Part of a small language model's weights.
Size: width 256, 4 heads of 64.
Architecture: RMSNorm before each block, rotary positions, no biases in attention or MLP, untied embeddings.
Each number is 500 + 25 x the weight over its row's rms, rounded and kept within 0 to 999. Layers, rows and columns count from 0. Numbers have three digits each. The size before them is the row's rms in percent of the matrix's.

# layer 5 MLP down (transposed), 704x256, rms 0.108, rows 534-570, columns 0-127
100:562475470511493509479515459480488499524481485524477493456473506509545477506475503480485528496506501506473488482525494495523507530527502454519472536490454504483460503491468557515524502493477492517490485519445514445512502510468508571505539486493497545473457484463484498495503503463525504556531483472496558500489515534521501495482539495479481510530523530445494465502480497489501450510517
101:492480491492523511523500476519467514522477487545456507536535432542510487530486513516494467494500526476487485517525499532498487539482518506530524504485509447553491451510499517510458520536532558519497466494500491538501530527498507531515459465497469501514518458506463515539536424485575445521528463510492472484494482477491501532487546464518520459505514498490484492485497485545488504480490
095:476513523472518512505537471471513487518452501471466513460479470505490496516500513482544487466491487473476489518486536461502535464489505486517475555511512511429470493476503532478507473468497439467523503506480494479529547501507496522514470519479482473510510491473504508524505550425556462512493483519488498463462486463473507464520515491510489469504534512464497512478488492495518486526509
103:539505558530541518459542471475501539514484500515503502460487524493529555528508495493476481516501488505483556534547467483506507502511477488466512511513509479513501505491547524499538446510512541497491480527498465487526512485478478512493503500479547566496505480460522546551502544519464497504527514492438500496487483479484526512490552490528505540505497493528493498490510534487440515507500
105:522507448518508510520560520536495498517505505499478473533507462454493525528490467501495483524525521500519462494502508509523491493523490537494484474508521477512527518493505491508469493516486456473506516513464582536487484497514501490505520501490481521489554513410479488518512476484530513512503452478456465485457480489535524529476556483510482522541520473482471471488488522490498520511483
099:482499515487509491515495457526461508516516496496521478448487549491511499540490525488492515504512492517499470512501575486509562496533474529506513467468543514496513455533551515496478478508519549512502483490474511543505459477483518522529456514503487513483513521527486514459523491465502549515498509475472533552476559531562502483485500530505494499510444523508465501535490487508515492545507
107:485495512526513470486501510497454509459516494563531510488508528509496477478494486532503525483520499451510500471509519546522493492488524516543510530490478515490459500477534514567544501512535486496494447524443496508477508519422523515476481536519538507502505516473556479458487462470432505531491516499545478505530501509541490473471495523502498504548488461498459508505541440515520479532467
090:488470437556536532499497496527532523498497497535491496535524531490561522495499497518490467519528529487505509516514512492486479464548460512504528498559507529531511469492478515492534507526501455488499493484470523491501521501484496497506478470490505470472525532512479484491535493531511503495519471487516530539506466569492537518513495530500485486519491489463484477495452467474541521537497
094:472469531522496463522486501499538478503502528468558508506499531508490461526507529510540509533482504496578498497478505477529507482529478500534517495512488535532482533479507485480502512513510491481478476463515509507459495523514488517494531495522479516468504484525526440492543505529474521480434471488466487545473491534510489469528507499493488479517512500493480542536482515512485480528510
101:524519509505530558476476464502507525533515448484506527515537507487517485524520481553505498496455471428483525474499479463471458487487497486492521529513499481472513453486497469469541493473517555490518469467504521535483536479451456513545487521483531522479468511547483526529470446494522481552524536497507487515466491540510505543472461457482471470463521498493516488497494491507481527517498
101:493516475505463459532467511465495462460504476495567533507497492503499513468501499536487503489499512455513491519476536475530492501512441549447496521505545488525493536517468498474494487557543517536467487523477473488462540500454532501491542444508509540487517487550500503504505535498499494501503524489466436532483496513512542460493490477511478473559497495477507514454539479495498513516483
106:501538453502500540479504474497506498509502492510475502465513498481486531496482515508488483507533459511486539496497503508499500524507480509481472514461486503503546447496573489501528530489494515448489497508492505526510509481507522474507490479520492501523519413493460507494490534494483499492463528518473516541499521504489475480477514479516475506503512522516466485524522502518466526510476
096:488469486462510522534504514526482486474492469495509475523499511540460492405490511482514449465509480499503477513514526517480485523464522520548463527487490491487474516507503483495495499481507511494501443467489535520489542472525503499531520464485502503507468494482463490504520500454512492464468461488495499516484522471496493511521490480503559470486514500491530533481502526556488484497542
101:494509464514530484512463488523524498524532519503537478474490487504457480481491515506499482497482503509512448469543511499496458520525468504486473485526505496494500498508441590518508514518501542517493496500510501477467467508521483488523499493473504482492521547544506503477483512509501474496476515518473502460479490509487526514484497522428501484549502498493461509529500512472473520446485
105:506537492501536511527477474508477550509517503506484517536500512491551527467474499508453501507492524470493517492509495500511527509468501486499485494532514516493526467552478520476486430522529551483477482514524510495444521504506473548490506517501520508518486551476510482500479481584521490517469489521522500489516470536531463542488488492524534466530475497516486519518506486510461473488493
108:463434459535510500550571467502455525475509503526505522515487498472453515530507536529460520498503498459502518530500494521550520506483535539477519466493491502512509513484507530550471511518487483482505489516497476501492553458496448506504475512477487533487514497503497452495481495530502486528487475481513535510510498529523487485474478490478488530487551496451456471478520478490477516485492
095:477522513510534496468503444505528526489491488470409486479493472539530499500447484491494544499510461500521528524513473478491477510491486473502463498494511523465514469505509505504515487515564484493520485461491505471472552515520492495548520483493476473525489527488519502476553495465509478507493502535503457529448521427473454453473464476472491491484525516530510506491511495474491546568525
102:519489514513522462533510518490448472499490491558524463497483489494491497500524455535548499463509500554502479454466507509504511506493496519507478508521516503484524490466488533500544495555456539568504470489474468486493526472505463539479468504465531487518511503499497496501502492461526479490522522504511521488522531476462471521487553534500467448462467521525515513460528486498475524554478
101:489480469462499490459504489503505469495461562532526457542511543500517530523458475529506486461538468509507540504495492480491481529496508501490514476511535492482514497505474502491478504493512509560506484501544467492482500496494515521526489467493488523449546539543547501469520519522488504518541489467493490473482498471508517512548527526485503485523520528521463490475474486511474497481513
104:503477500453503509536486481507531513481515515490454538534566482519487546502463519517525515446556526490505475479482475507457528491501525534497497520496504507483502505497540479516516491512488516506529500512535450480479504441504481489484483498487524542488509502489536467529501507488513493483475514496489544518543534503495489479503511521509515444525484499467478509500467471545488542505517
103:502471497490480511482467512502521482419500475509480508511532471513538497494508505494522511488511519449496522507492506521477522504507455502536503462484502529485474463504490474515483523460502473484450479497505462473524517454475543569509478459551494489427485433497531520461500498499482473525511520513536483498523537522526481486500495484488495508504510548477473487499484480522437450521517
104:493533450475500472507525531500548527500506543500458517505489543530522487486523476515480516491560493514495479472511491480520534551520461483536534495542434522488488498494513507482501486485481506503501507491548504516471494521496523484473539527494476536470490547515536540491492486490503432508525513530507480485486476542528499497544473513507501481496515490498506481467485471480474505489483
098:495482474522490474484573518531530454500491463506513508503496481487514492448501481510489450527543488461467519488452483536532524534502520490460507482511539515519499506466522515451485547514487512503476485477497523467501504490498513543535475527510488466475489486515489507511531499526486484512465465519467473463517477451456473516510505490491483486471466486523514471518553504455534519472465
100:473471498467471485495445514488473473504488506483486495462503480494466506460517503514512537472495509480448512446560515490453509485507513482484505497501486481500488517473510487506507537508419496467508474490513471487566475518493516505525480456517469538500537536491473511531489518517508542550552495492507509494500461494496529521486453449464478504549495519486532495526516537519504463521472
104:506545485482477545505503490479506509511485493486510548474493498508514484544464479476547536521525474497539517531477484483480486543506493422497484496504517470480497517493501513516482502510491473522526515506541479503485504487542519499513510430519467518557543507472488488494473498487488493494472463489517542506499477565474510504492517497458493507460540493510485510490552471525477484521475
126:554496534515485515505532501490507515500500489463531528542530500500519564551500490509479563518536476503496485523508493520476505459476543467472507477513473477495502457484504526495475470493457489478509515490510482500538499479522488498512532536463518488467485512471474506474534466484512508506572507527469482489489545518487463497500549496459525481561489476514478470468512472475491470504477
108:499483502487491489499531513530490462498538526527534535479506466513505483513482511489562512493519511494508503502531537508546483507458527473523561510509477472519517443490459537512551509482491542479511551481486494512531466532499471548517527484523479458484515502521553513484506494510500462477482491521498525501495455517492490500514488448525493508515523489525533458532502531480510481484508
097:502526499513515464504508493505538502479499501500463461500530512514472497520513485508491501512501553499537515478515500512495473478509455429520523504495502493541498505476489492473507481493483472483459468501538524492556516506468529490511542475469523542541500496545515524513481548478469459534510512520517526512522457516499484531499540519508492464520479490439568479521473507572532512502516
101:515461518464503495481489510492477486522470465501524494471508502495523499511523509503479497535511500482520484437482499469527552461483507508459497493521530493476503473474537445523487453501487503475487510499474456477478470523497462466536465489499521499534526514481510491484519500504460527481470492518509551486537522539507538464505527495508464541550498462493553458530554517458495511501438
094:481521538485469488512501479428517486542509537479505474494490490516496513544501496492503483484502471494486524523514480510485506542500471472474517510483473496441486497491514471537546488484493490452486471467539473476484485512472474510488467486480519513541514504467529506469496500495465497445486477499501481494478475506521503478502547497515498555491480482479518501480507505505522498544548
101:492501515494506495516478454508527520494483522504454486523454507506473531465459508527501490496499514499517509496473497523483481510484460515489507524475515481488499434516541491530486527485473536517504471531534525514445491474476506451495466498501485553475465480496506436516501516508492495482502515482553528480479467465534503505481496507532483487521507484464510530468484528493495570494488
104:503526520495520513532467484472519497493488527487504532498481459489499486490479479519478488491532464517498498480491521537522513500486525503474463506528571474471532477492526508499538492517506530533510523510511464514470507539469521511493499469489469479495493507512433488541511474511487498497532534550546493527497504505523558522448482502483506499471490468501480504501509497475496503494485
103:480519533506447499524496532512502490462469482515459499474502457485478523502526515559522531546502524526539445501505497504484480523527525465499480509489486498490507447471555501483496555496527454478509512486487535503512516476518485523495486518473496504450504482474494494443500478494489512460518495502483494515459491506488513475521488500510501477438534509486500477514478494504513492509518
104:485536524450509497470529486515492499506516507515548486506489549504478461557481497486498486478530494502495518532524453524511487497518496493486493474492460546513477506495521508549518504510449477501504513483516467518508535506519495499407472521529495516484465506443502520462502499505502489477515502506511516497425500484538484456475539503486519497496495535474474505482513495475479494551513
094:517558499485471511511448447508523468535521470502492499476503467493487520499485488511481486531518565483516538567471460495516509440529496502484503499459494474450507482507461483476525580496536527499486524465537514499513501535531495504533515498494510496526501497510486487426501473487515529507515487505479479503517487520510491513494492500509488506521522519517484502502477482526512469498499
100:490509504524509465515483503514471483490517490513473500478480536504507466500503488531524483522518489496548553503482509537517528500517489487490480497512495530493481439540485514491502474528513478523501512481479514456494538495568475522558506494530532485472532483520477505496531470502498498511557513491502503523473513552484491523485544475500490467475485489519464497473546523526540537484515
094:512458511457506507482528551515517525518477517463479566480486493483504482515519498461493539491476541494502528487485475519519507500476526454487496470496491549504425510540504509512476471517491446477442487502468579442553503520493494480518527467520473476498478489527506516468519499500502523486489483499524492468523508521480497500436515482502475493506558503517516514538507482498549512472470
# layer 5 MLP gate, 704x256, rms 0.115, rows 535-570, columns 0-127
103:503518519487464535432544480507477518483475490515496509487484541425464511488492525550474529477519470555487536477508513475505499492514473507489475537532486508478504509495514498481530478485458515467464519488524489504476470449467535459518553498472490503479491542523506465483481538478456529489492488506515484526502490507536532479502501512507476550511524515501532514489528506512470489539473
100:505494503509472502498490500518494518482492473482518530502504543546527475533465494480472519527495492522566479469500462536455497523549517511531576532480475474499520522504513497522497470510503503515478522509522480532474486516497488502531532496518495555499505489537521502499497504469501514553513486495443500542518542521477485479535480529461510494492445518495479461517471497503487515518497
107:516520502499508479493515485464463508467495508469517527476517500477546570517496496469480494541498499491471447493535485496485466479524469483524493496469458527494517521477570521518516492511505498519456512497486516489492554501529465531482484491484519505474516502472492511551478532533523531500533529463493506456498469458472499477526501477537500537536520490577496487479525553544471517490491
096:495489504489570519499503481483466501513508535521493512480472494540481485469511496526514484489497495510499520510481532470507534490528496482525493519505479512480507523519455505501465520513517480548469445485520496473470489469523500459503478509516527494512489507503521498510535533479498479491482517490468520549509469460490478483477501505505479426498459431503483517523524534489493451533533
100:508488568506528466529539464512500485532536496532537501492483507495487511524464475448512528506502517476520526480475510509495536498515476522546500461481474477518512469527497540539509470511515535519508522494509508525531514503504526539479486477474551463513471506502520536495507478477535547490459522506455475508483528495496497445472490490531479485511447514518508502540517499489530492536494
108:478502495506484524489481520488468507442551506544556533485500542479483481515498516511529520509557515463561520497493507560515491505476534500504490551499472535476469478520521494541503493527489461530517471512493517505527503506479523505498558527516566525514504478512542525497525498467474522527513510503475473504538511479500515437437511555507510504548514510512485489469522497510497512534469
093:487479492495543469481498485528486483437496493543494493500456531512461473491478528524466481447525538484551489482520474537503513497468487535506544472526570485464478500527490527513507493486531451551494531481503501506494492494482485471507470518495485481511506468512482516491479477499507515483493512494513506483490505472521532569522541489468526490505527530524483503447544537496507522491523
091:482505530528503545503516506531472548465479454485444486510504457517547491516533457506541528459513509533463527513552462525564502537508498527491512452478497491526530469489469502511507488459510553495444509491542529509511512533487441467477503492493500486480504522533490568495480482475514534510530510515534493473496490494508524528465516504470515502476490552517503507451514435454527488519500
098:509453463522518493455522476492488480505500510473529468471485533528475495444506529490467496468504541545495479494499484514472513498498452472531510495508502473499488487491545498534482533486501484501502505508510519510536541508545510519475546501553540514463524487423502492474500502528524499504476506505523514521490495500480510483533559501526482463506492489528486500513508492457481467506530
091:478482485559488513529502508480438480456491525547550498456537489477468511513529475495511501516466514519489513515479496495520478500533495542459467449469549479504546538496482494482452504533533476545537464503493480500528491473467521493484539498506524544473515487530531457574501519498495509525473520463488463467511487509487536509447464489528491496531478475480495485499526494495481529455475
099:523469509479485492473515490496515510476551540501505505458475491532471515493512519493503528502520499494552541438443483485516462541469468487500495539503540459519516481502525480501511508510495480508520531509493506486519492477525521488498469472479514533480535473506444511499476511467475534473502524479498511542540480505507456429479505504503547468492495518510472516488543523464491523510483
100:481478493519517489465525472551526454524481521477471540493502486480506475506500522502493530482536491477452532512517492462515526550504492495495551505493507506522472489492514524518496494535497488521527528501521460495524509550555486466467495529490475458494505518524510580495523531473510491479481497539487491531502471524536500537516485508486479495500475470508482490513463472503508538503463
099:490485490468486496525533498539532503473455525499501548477514492495494519511445471512493512474524455479525524509484534472492528483495500486537497538469516537484532472509494434460475507504494487493510507512486511523500493517517532490514513465477509532507498438478457502514489496549502503489510491495541528507472499508510493435507467490526504514481511517511537489458498486521538484516510
104:530495519486490470454497518498503492491476502470497481476454538484474483536515491477518495520501495514495492522459511529487498509495484497488532511503496495485513500522536492517520495483453501486483503486487505522504501540492514469510479484537466483478522517576466516496508504434465485495486474464489513447489507488466468474493497512475458490490521502494485543465465532485558519510498
100:550516520442502503507489538521480495528514517508492553521493495523481505516465442479497518504481518493498480529496469513463518479481504473499463550552500509500507487520527509509468483510499577459526487500523488492498499490501533519499495537521500448501473477510486496478491550531480524504508484490510448454482488488452526504513512521500506487564537479487511461472523551517490522565535
095:528516525521508493541516505498525459481474465449519471479489551449523464493541498506516479507506519494480502501481478497488503507528551493526507498507481494460491527439472487515521488544471551496505516487520516511551455529498568493492479485502534528502478499440466480519488516534492506453487485473495482532494513512479515481512485486478505467526490477482477537479504523499467439488457
110:476521473515466470484465498550508519503505537506501471503518497528516478455449530506483526523548473526507466494540526462499464494570499499478506483502495496444520479485489492539462505478499541431541475496517516554512484521493534519491505465501468500486512492525451479514531532503459508505485512498478490522435474502523477490482470466509468514473495481507469527505551489506479511484503
099:479530448518519528495510496483521486506505477511531468515513505445493536490467516479482494448509568483518504497517474494536481483496514526501496463521536521518507487493456510466460480486484535516511494503463522509459520497493550537535487527487487502491472578517534499465485492525472527529516477507502516523510440472526500523501514514477495506503545554496510515524517522529494543513519
104:455521484534489519500513503490479443517471471473498487525426518476509473500551473469495505542466482533465459527550484529510471510485496449501526469505512503504489498491473505495505521475506499480490500464475561526497492542483517548539519514489492464519506503540473531473500482517503512548524491498507488467490480525512509520481495501493484533492511502511504490494514501465505451497491
102:500476486519502501523479525493479465515508523488519502500489532485466524493516505531480520487515503515475487491514502510535489525499522495428488521472545471512470530508524502505466501548478530458605537490518517504517464554536507461479514525524480492509547515500509508475497497500536508499488471468484503486514481515461480513461506493510497476483489489566520463483518525450515495513504
099:527480481492465482519462517419496502499520477548482449514505470492504493521469517519486526512511522488482463516474468528464443514533503533523464505506492525495521491491512535516541528483505482485496543484469507526526501483488493507468536512506525464490498482512459452522521503490513490484466455496500481493501498510495520538525503496509477468453415541517457498487468491512528487529478
095:508459476504514502503510482539513473510491503544538511507444503496493475550512477494476493509509545492450478488490519558497498508514513476491505454484530506511548443452509494475489463486493506516490503499511475498471494507470514545498439566470499506447510493507519476482483515479531507456474477471479481462490488467471485502490493538468460466482480481512496514525540475471495494498513
108:470499465453474528491515539489517475482477493502533534496493508504523476536478526512467521474534511455503447511538509485456536536499462557525494484474501538507538462508478515528469511445498536534494523469470452471500518513483506479501499522491504519562500478462491548522504540541556488464523508481513514516513507483458518478516484535468482546446502485498491504492492487488469501478496
093:490434505523510472494494469504483532485522497460470500500511509511503526472501496519502515498493479444495463458491491484491465467507525474525527521498474518531574449508534536517474482514469530520515479473479477483532552474477516529490533535452515480482483496509454514499504452501505471495485502483463520512564486472454489479488534477505475503532481533535517479491485470491493498525521
129:495522498493452509479494541491534457516494506478462516497502532535474504494471478485517502492508462491504465473494517498466494480435462506534501489515499519475544475475502489498478539509513499467458468525543494495484510478514467503546494472481489479474507521488542513514507550508536509505498487532487485529455494542511503483527516500487509515454504536528495479491531533505455472566504
120:482517500515482501480453501502500529518489460484517435504467539469527466486484478480480450529466534470471455483451484496478523501519491516496473446506518546485491506463512487484461486523540481483509488543492519491469525485507503496511503520498537512529484506479470479491503511488482510482522497508525497472493540535484515493485500544484507489441486526530448516454508504512519522497506
104:519517504506505494487481485496512529528503527520506495503536522522463512480523515512456479513499501494517574520468521514492487507506457413507501550468489561489508503486484526452510517475480533481518479554503513513485499477483514495503534518486518554495457478499504489524481494501481512487467531534462501538517485521519506489509557487529524497504473458488491481520487484508507513512493
094:483456477515477521549497470486504510521530538506506526484535510471494488476499531510486514482474490519515488483467473518518475517495472510538494478496501540509511480499513548480479532508566483483546509478504521523508503479484495502506564498521481473499504466517494517478527524522515483524489509463462480507485471492501502495498432494531496486542533478500477508525420503532493507517558
100:502457555485469438469505506471478510498503512524511460521452482526481512510469510506513488468499518493481533508504469479526491514480478471484511497506488492488483496490522476549499460511515498458496511453538487472481504485476440533532478497460474520481474552456537508495473466448487506449460499485517489450515467472504506490481536523521496515518512502492492535489506530448519518521506
104:578522514506506474476477516520528486534503498494489475502508485511431503474470486488485513517498488495487492512481479461493499472536482463492491565479451500527493494520504489501504519525473523458506497503485509548494484513493559460470510504505471489534517505526469461499578500507502471518517503504472547541507484495536469457494492556511487467524520523464509541526530482492499496480510
101:524486485453511491514524505493496514538511522519547446506520531518504521479480483511516471480527513486479535481520508471533490510535508491505497506515456496503517499533522461448522515500508454506469514494471473475502513545500504514502471521502498500502496481495456531450510478497518501482505556518525463474518512470467507498539506518480448493506496462509546497513515513427527473448486
107:457476426513494475491527491463505503506500462500507516515532494486526491479520512469561466493516525471504491488537524483511480471505532504489489484527465538505461534519451480531508480539463513486512497511481476527496515519521477486483513494485513488524542452506540465536539480498504462553477479501499502499535522492507442511432449491508510483518489507479491505512497477503538489503505
101:465503488481493438457480552514483523479466529454498497521502483543441462494518471453477489514493468510475560522476472492504525452505511495499523456461514497513509478509475516506513471489483519476514489496497502481547487486535506525484520468486510543541472509531521488542505538517479513507509548508502496514516456496497507494467513454505495522538524511507480505531493487423463515471487
088:487462548467550511470559536521550499466471502513530513509498506489537458485486468522524521469488452513507518479517503519500479515468509487533522490505511571507500525511526540522507470499479460454498507510511505541492509477483473500488476508493518524514475466506431516570547509477480494473464524460467517524476500485492478484549504521503497479440479483517504494525520502483488521493488
106:490525461534495516507480530506460501512507530506517534543459501470519522508521450565497463487498462496478492495502526515477472562451489466521524452503520480500472527462495502504509483501513519514459505507480519479519523496513556487501502513523536504476475534479491492528496485526511476480518534511497511460508510523520486494491478483532489486485454495571520503499481512495534480513481
092:485470514498499461502515463502496511488521505532529481497501483480495504488486470503523467516501504481496532496448515478523470538530504546457528498469509523518517511530484482494504507503511485505541510484528479489478478464487498490481499493485473489554475516501481467501506563499546511499484486542476486523482512515555452474516460516496504522509497522518484490447535501506495485492519
# layer 5 MLP up, 704x256, rms 0.114, rows 535-570, columns 0-127
103:496497504504496533502500499479437475484513493535513500480519493471484539478508493511511477502484455547488506508487533509535496439535505501489501493505475525515522479492545445468554509487463448473490500508511509515496532481489507492491554493497521499540471506527514483505454564488488535459510487518544507502526518474549494505475495535542494537524525535530523481491487545480453465519491
099:471471498541478497508485512541509521488485495525521480496519530505473505503519499491461524537567468516506509463498445553496457489493510514503528489485529485513536494509490454520496539543517533500541531536491513524477489506481506499507509490533517531477498508528516497466483479530491556469516548457537520505537479527523517525465513496511515531508475530515510494507514512501508506498514
100:518470482508471502521476480498514544517540525494475472518521535512480481526431526523534497510554501524516526474510504457520541498496516492525538496517552455460527493483486541478452486497533499557494485470499520460524491546521497494496518496500468462437499473484502523495510497488473542504483495482530482506532473516511512527518499467485491468467510560509519470498469478537492453482555
092:496477447464478494515477509470489488502521492504465456505514480512517499536466431519465479525520501523519509511561503510503526506515523513493510509480517540506472483466493510489520543471508480531507515503464501536487509480498485471501523494462507548508501534512462494555513523451539467509523461505477484485515438467491568538448510476508505492475505490568500467502440503481463552509511
101:496459461505471497503493502437488527437474474447508454517458483500525475485484457530498497488459515477481509469453492507483473534517509480483532494479438490438523571527471523501490511480496485507517499509538489512492508521465482496513495508505522513542505514471514459478525488511507464501520532482502507509531490506495480528451501490490480502489514462533506490499518534495439503466525
101:507528504493493510520467516468507523487510461530484522514496485480552459550498529508523516511486503506466514481497539465443477465483526496528490503489545497470501519511502453462487538444478526496503477453525463479532508531508493519473513503455485510483518505506518472494557495500528502506510434490517486481493536517493479525514513496506514467481480505504517513522478554524543500468481
110:513528565431475499498492489499493451464508484490536506460480502501475474489520506470541534516459493509525506503486508480515516514504534479485487511468492486478497487485508495482480487448510566520505497514516481512478493518531517526512507499487516528528477467480508485537483499508492497529466522516463467495497550438488475465497476487541501512473486481519565506521568557517480474443493
089:499467572525490499487491515507450496480477490548442495486520484481540494538512504522546496520491488530475528457514508522487495541516493517498506516482474464524494501490488514540520519529504520456468507545536495503495507431492462487519556496466518525503470488507473517516437512474499542489506512482488509504486526455485513468474520555506522496490469487515492482465577509512526510549492
096:506481483565479477486469502532483498500537519502492496467536483534506469510503491549516552488499491456519504494541518493498533457474503498501509514506484542507467477499521481547482495452504556503522488534467535477508529521458460497483496525466522519487515487456467511512430498490452536496525478513504484518482503497511537497466503495515478472479468486488496508526531495476453458506516
096:463486504472506490516487524459503522469507484502520503517526498515515498537517490529447480516484478518499501537483523480508488511571488482524497505498479462522587496485503528479449517433470469526538493494493477485471492497472478487489511521510500515517470491501499472475508472543493470495503533544525506512459439482496517519484498526521504500518470494537488493492439461520496478475473
099:527551526511506498529484499427499472508485532504524495514479487528502485468519496523477536526514510510490514557497539506482504479496464542534479509448538457481489518446498500502513510513434483504513450519525518510548523523512511459527489518505515523477503510452495514487524494525518534484521523527555488489491500474525495504484492481502518538497498482457526513515514490461493506533519
092:537423491497487491545490558459461510475526461499523503545504508552481552508434483507471503504499504530557527513461490457490558468494477466501449519504489519487477465498523510488491483484510530500508523528463506505451490491496474523476527505546542482485499500515532514499477501471484522497468503522466453426541496497501500458521487527480486495516489477514485499515523504496487525526458
094:491481515538533472528489487527512556494495490516518487538486521519483535515499511526505521494512492495488494459541471493523554496483517479514534472510523505470488483524540487519533493504506573508494524501495508456500468475474466508491483497514541539503505494487574550498517521509512500534467498489488487494491490458438524498520474480430486526507484556510518497490494502518501564490513
098:485474536493485512476465535493535499518477482499498485501485497461491541521483495483543499488527512471494505439449480490499472496432504471477503468484482574457518506531534513490519447476460520488477498508491462519505488479478513503479492494510491484511519493543508490458533513445494498510508482500509489462513489479514471502534496507492527537520471486469470544496469506524527510524531
099:503476455508497532477521528532488498492531508499530505526504508474457511488473518501479470560520542528506552523469524486485552487517530507492512469505482555492497495519483540537486511483477438488523544482482486530454483472552458479513508517502516505488489528494536462458518468500514499501483550528502495496504509519537552514500509530514482520431491501492469426498512507491506500479508
105:518468470492478465532495553505475509524535518538528521499515512482454516490506499509500498469470512511484496489486523479505515514492510502507544537469499523458487525540514500453476518500475491519509508542513507481493446439482459496473481533473503507488524498474477474511464508557476491442513511509497547496517478473496543498490538545495502480527483491501495534493463490520500481440498
105:491458506524467533497471493560513502486537503470475501487526508515487560516507522483489515507514497509541537503563505514524550484522482514469529462526492494479494527516558469504500452499467541479483500536518479519530499525453520509499502460479454478517532504460497507502498491518499495501514516474471489510503482551476524457534479459485504514495506492551479558530520524517495464489501
101:491523552486503489515503520495502487463484534517527483473476521541467497510489468520460466502501500503440512500532544497472526498497499480502522522488490511491530480484507505506549495534496493509501516501479485472505488529523493473486520518553486491493484480511469502501533482475474506512492508508480542496548470529464543480490534529556498485458498459524521511500489464519468504502513
095:536464466472489556528475493450492550488478507516493508506502463499532517478531533474459553500496544514517515505483473523490492481504538505528470523510510458535507521535512491515549460465517478474493496556491534509486529496472498541479484507531506508518502509511514486510504458518518469547510476536469579481539502515505495526486532528497499506554514490530467483529474501522490508490528
098:515487490506497491519471481485481551480548507514541512531472485484533521476493457488547479498481548482491524517513503489455525483500494470519502484500505515487546502494513560489494514540480478507451495514518511467491494578485534495455489503464538508561443528470473475500459522521490503501521513489511497485492482516526486552532493508497487470464505538496518541502489513471499488524506
103:509505490496503466482485500487503511496493498526481482501508519490555470547520502481495499523504523570474531504456496495508458497508487491509482521501488531531528518468515554490539550503501524525495493525513509527494502514498532482487562468499516592482534486473518520519498490479511461496471562478508511483514457510500486489512544495482506458455487518506508433482482523501505485505468
090:474544530499512532463513542470498499496517504475476486538483521531540492471468478512477497515546517443498463514531460468496480493499528475515492538485506472517486476490495511472494502542497470481533480467550507496501502443513505545500527503491481466499504513521503478494516517517470495485490447529505474478522500495513506505516545424551467520543513505487489540533451470531501498495525
111:464506465507462530484491542473489513466522504535531472503472500501476482511501517491452534491526495509524487526410521500518490496496516537499509506509501536508510455488471514509506433484485481513525523491461485507479490512483503496508525491514548455518478546514506504460520511488498509470517536488498501494486482500479511489491544488530530547519492502568498502493478468518476466452446
093:488533523498486496503537549503530467516489454505502537479428495522480519516502486466508488470532452470482554524559509499517511525493488468483482507513541491494486512508506533533484490516520489469490501533529504441439485470469526493477457469534506478513532455507524500516525515512475503456514532493514489501507483546470488502523475513468499492476503496498468515523533503493429524484460
133:514544519515478549492501520490499513529496464468532500506472505495493487520471467513485527502519525485512481500487521542461516451460511509540513494538490522513533454488499507470474483470464486487496492507526484524521482495523485471542513491473484524463500499514509480496504551512503484496539480512499462501452523498479512479508550473492517503490513510494471461438484501515491463528460
106:475525485520504498504459500480524572520479488485473478527500543498489527508507481515479530486491483486485506512465488487460503501530482483484439477493547559472491560533550475483455482510535452515493471513531502503490513492512541463499488524480510521499484476470469491528517504481523535493507491510468483511494557488501521470492494529497499497488477508473492549475485455536487504520478
098:471540458519497524487482538529475488460466467517515496512494454487488498518481469513512461501483501495482472488495524506512507504502500530482472502492486508494495568468535482500486534480476493491525537504481476556482490500569476480527507478515517513435488485493480507508514457492497506481501505496501518472494476480496495459484471488483551493490512512489474499467493515486471494519508
097:465503506485533519494489500482500482494531470485509491503485487517506482521529471488499504514503522523522483492505524480542560488473482462487543539464500496503454510511530507505446505477456509516500498466508467487476528477504461495541487519482509467525488491519468531483494500493504498482510524498503534512530464485469522506499519493505514513509496496500540480501507491459494495500478
104:512493476490492529486495513541464498519493488506513532517525515508531436471524501481526533520512514506510506526494571535530489453464501517510502542519480506545483451508497536507472515480508516528557508471509520542496515458477503538506545503524489463506496493521519478504534482462498513546482504491506541518544533519518480489480507499513519485507503509489487450525482518480433512454443
100:497474472520488513546484498542512555522518493504508496477515501478555489506482512524487455502511523501496473535530462502514525484450541482556501504489519468503454455492496489536515499522549468491495471508484484496525459526465511466518497553529516445495470520499485529500475481516493512522478502514509463480541512488437514529502521496449476547524461445491424500533571472472546473511465
096:538505498487502505461502472483490494498511481500527525492525501486500510515499472509489476484505490475490452491475487490523503504528532541530524505536474474471505467465524495495506546483528528498521475488505479529479502500520493457503502475478495507522497495455546546463496528550502439511491483474526506523514478510479512556524466497515511497520508476481485485529486526512483513456534
105:483513467572523475500470527476530550471513470498525533492459479496503501530508475495486498518506538488495494547532503516534521498593532492517519465485462506477464492494498496528521500518540495496482483468473487471458519531518501476505510507508466499502490519490514508524504443542465482564507556537540504531529481536503463506460473528498481480492506496493524518476438516512560494436492
100:507491501497566462505483475526510519483520504497518480550484538474506460500510526501498499533481528484492487489477507489472500530526541508489508564553538561488491480500526530549445492536491476495491510471498481514463522450517491463492482521502543545523500506507487482477463519517514507497545554496501488492538495484492484500513498527496549569480488517517502481511511504463476522481539
092:509498525506458446500531508549463482505510481460486513525484552486509487509472528485472491481544507492475487479492475480504523524504521543482454527543530525489457498432533481537515486497501511518539512498506525468495511526458509493482484504529473505500535473483509508495463488512521518492516519523545483485510491505501567485458504545507521518487511544500519518500496485516526505526505
106:482509461485508478479463504517522509544478528505502493497469462469528525495488506528539511505543461521434467463478489487523449514503515472476486499518515498522506541442511480502518504493491525482519511491507501495460471478513525473436510503513541529476497502487483485528520524515486482515449472461501510462519506493504472538495508489530530482493485481491541497463498501507509448510434
094:485467519487510451521506490499476526488540479489513453516494485472479465485502528443493444542507486463479525508507465469487493507513493527515471537540534505517498524505535467525488501489523513517505536474463508482515477478495490509496468450499467536531496509508529458536470520522497478517433485508502556502509504489517472461509540551501499489493539492419502498469500443486501444492534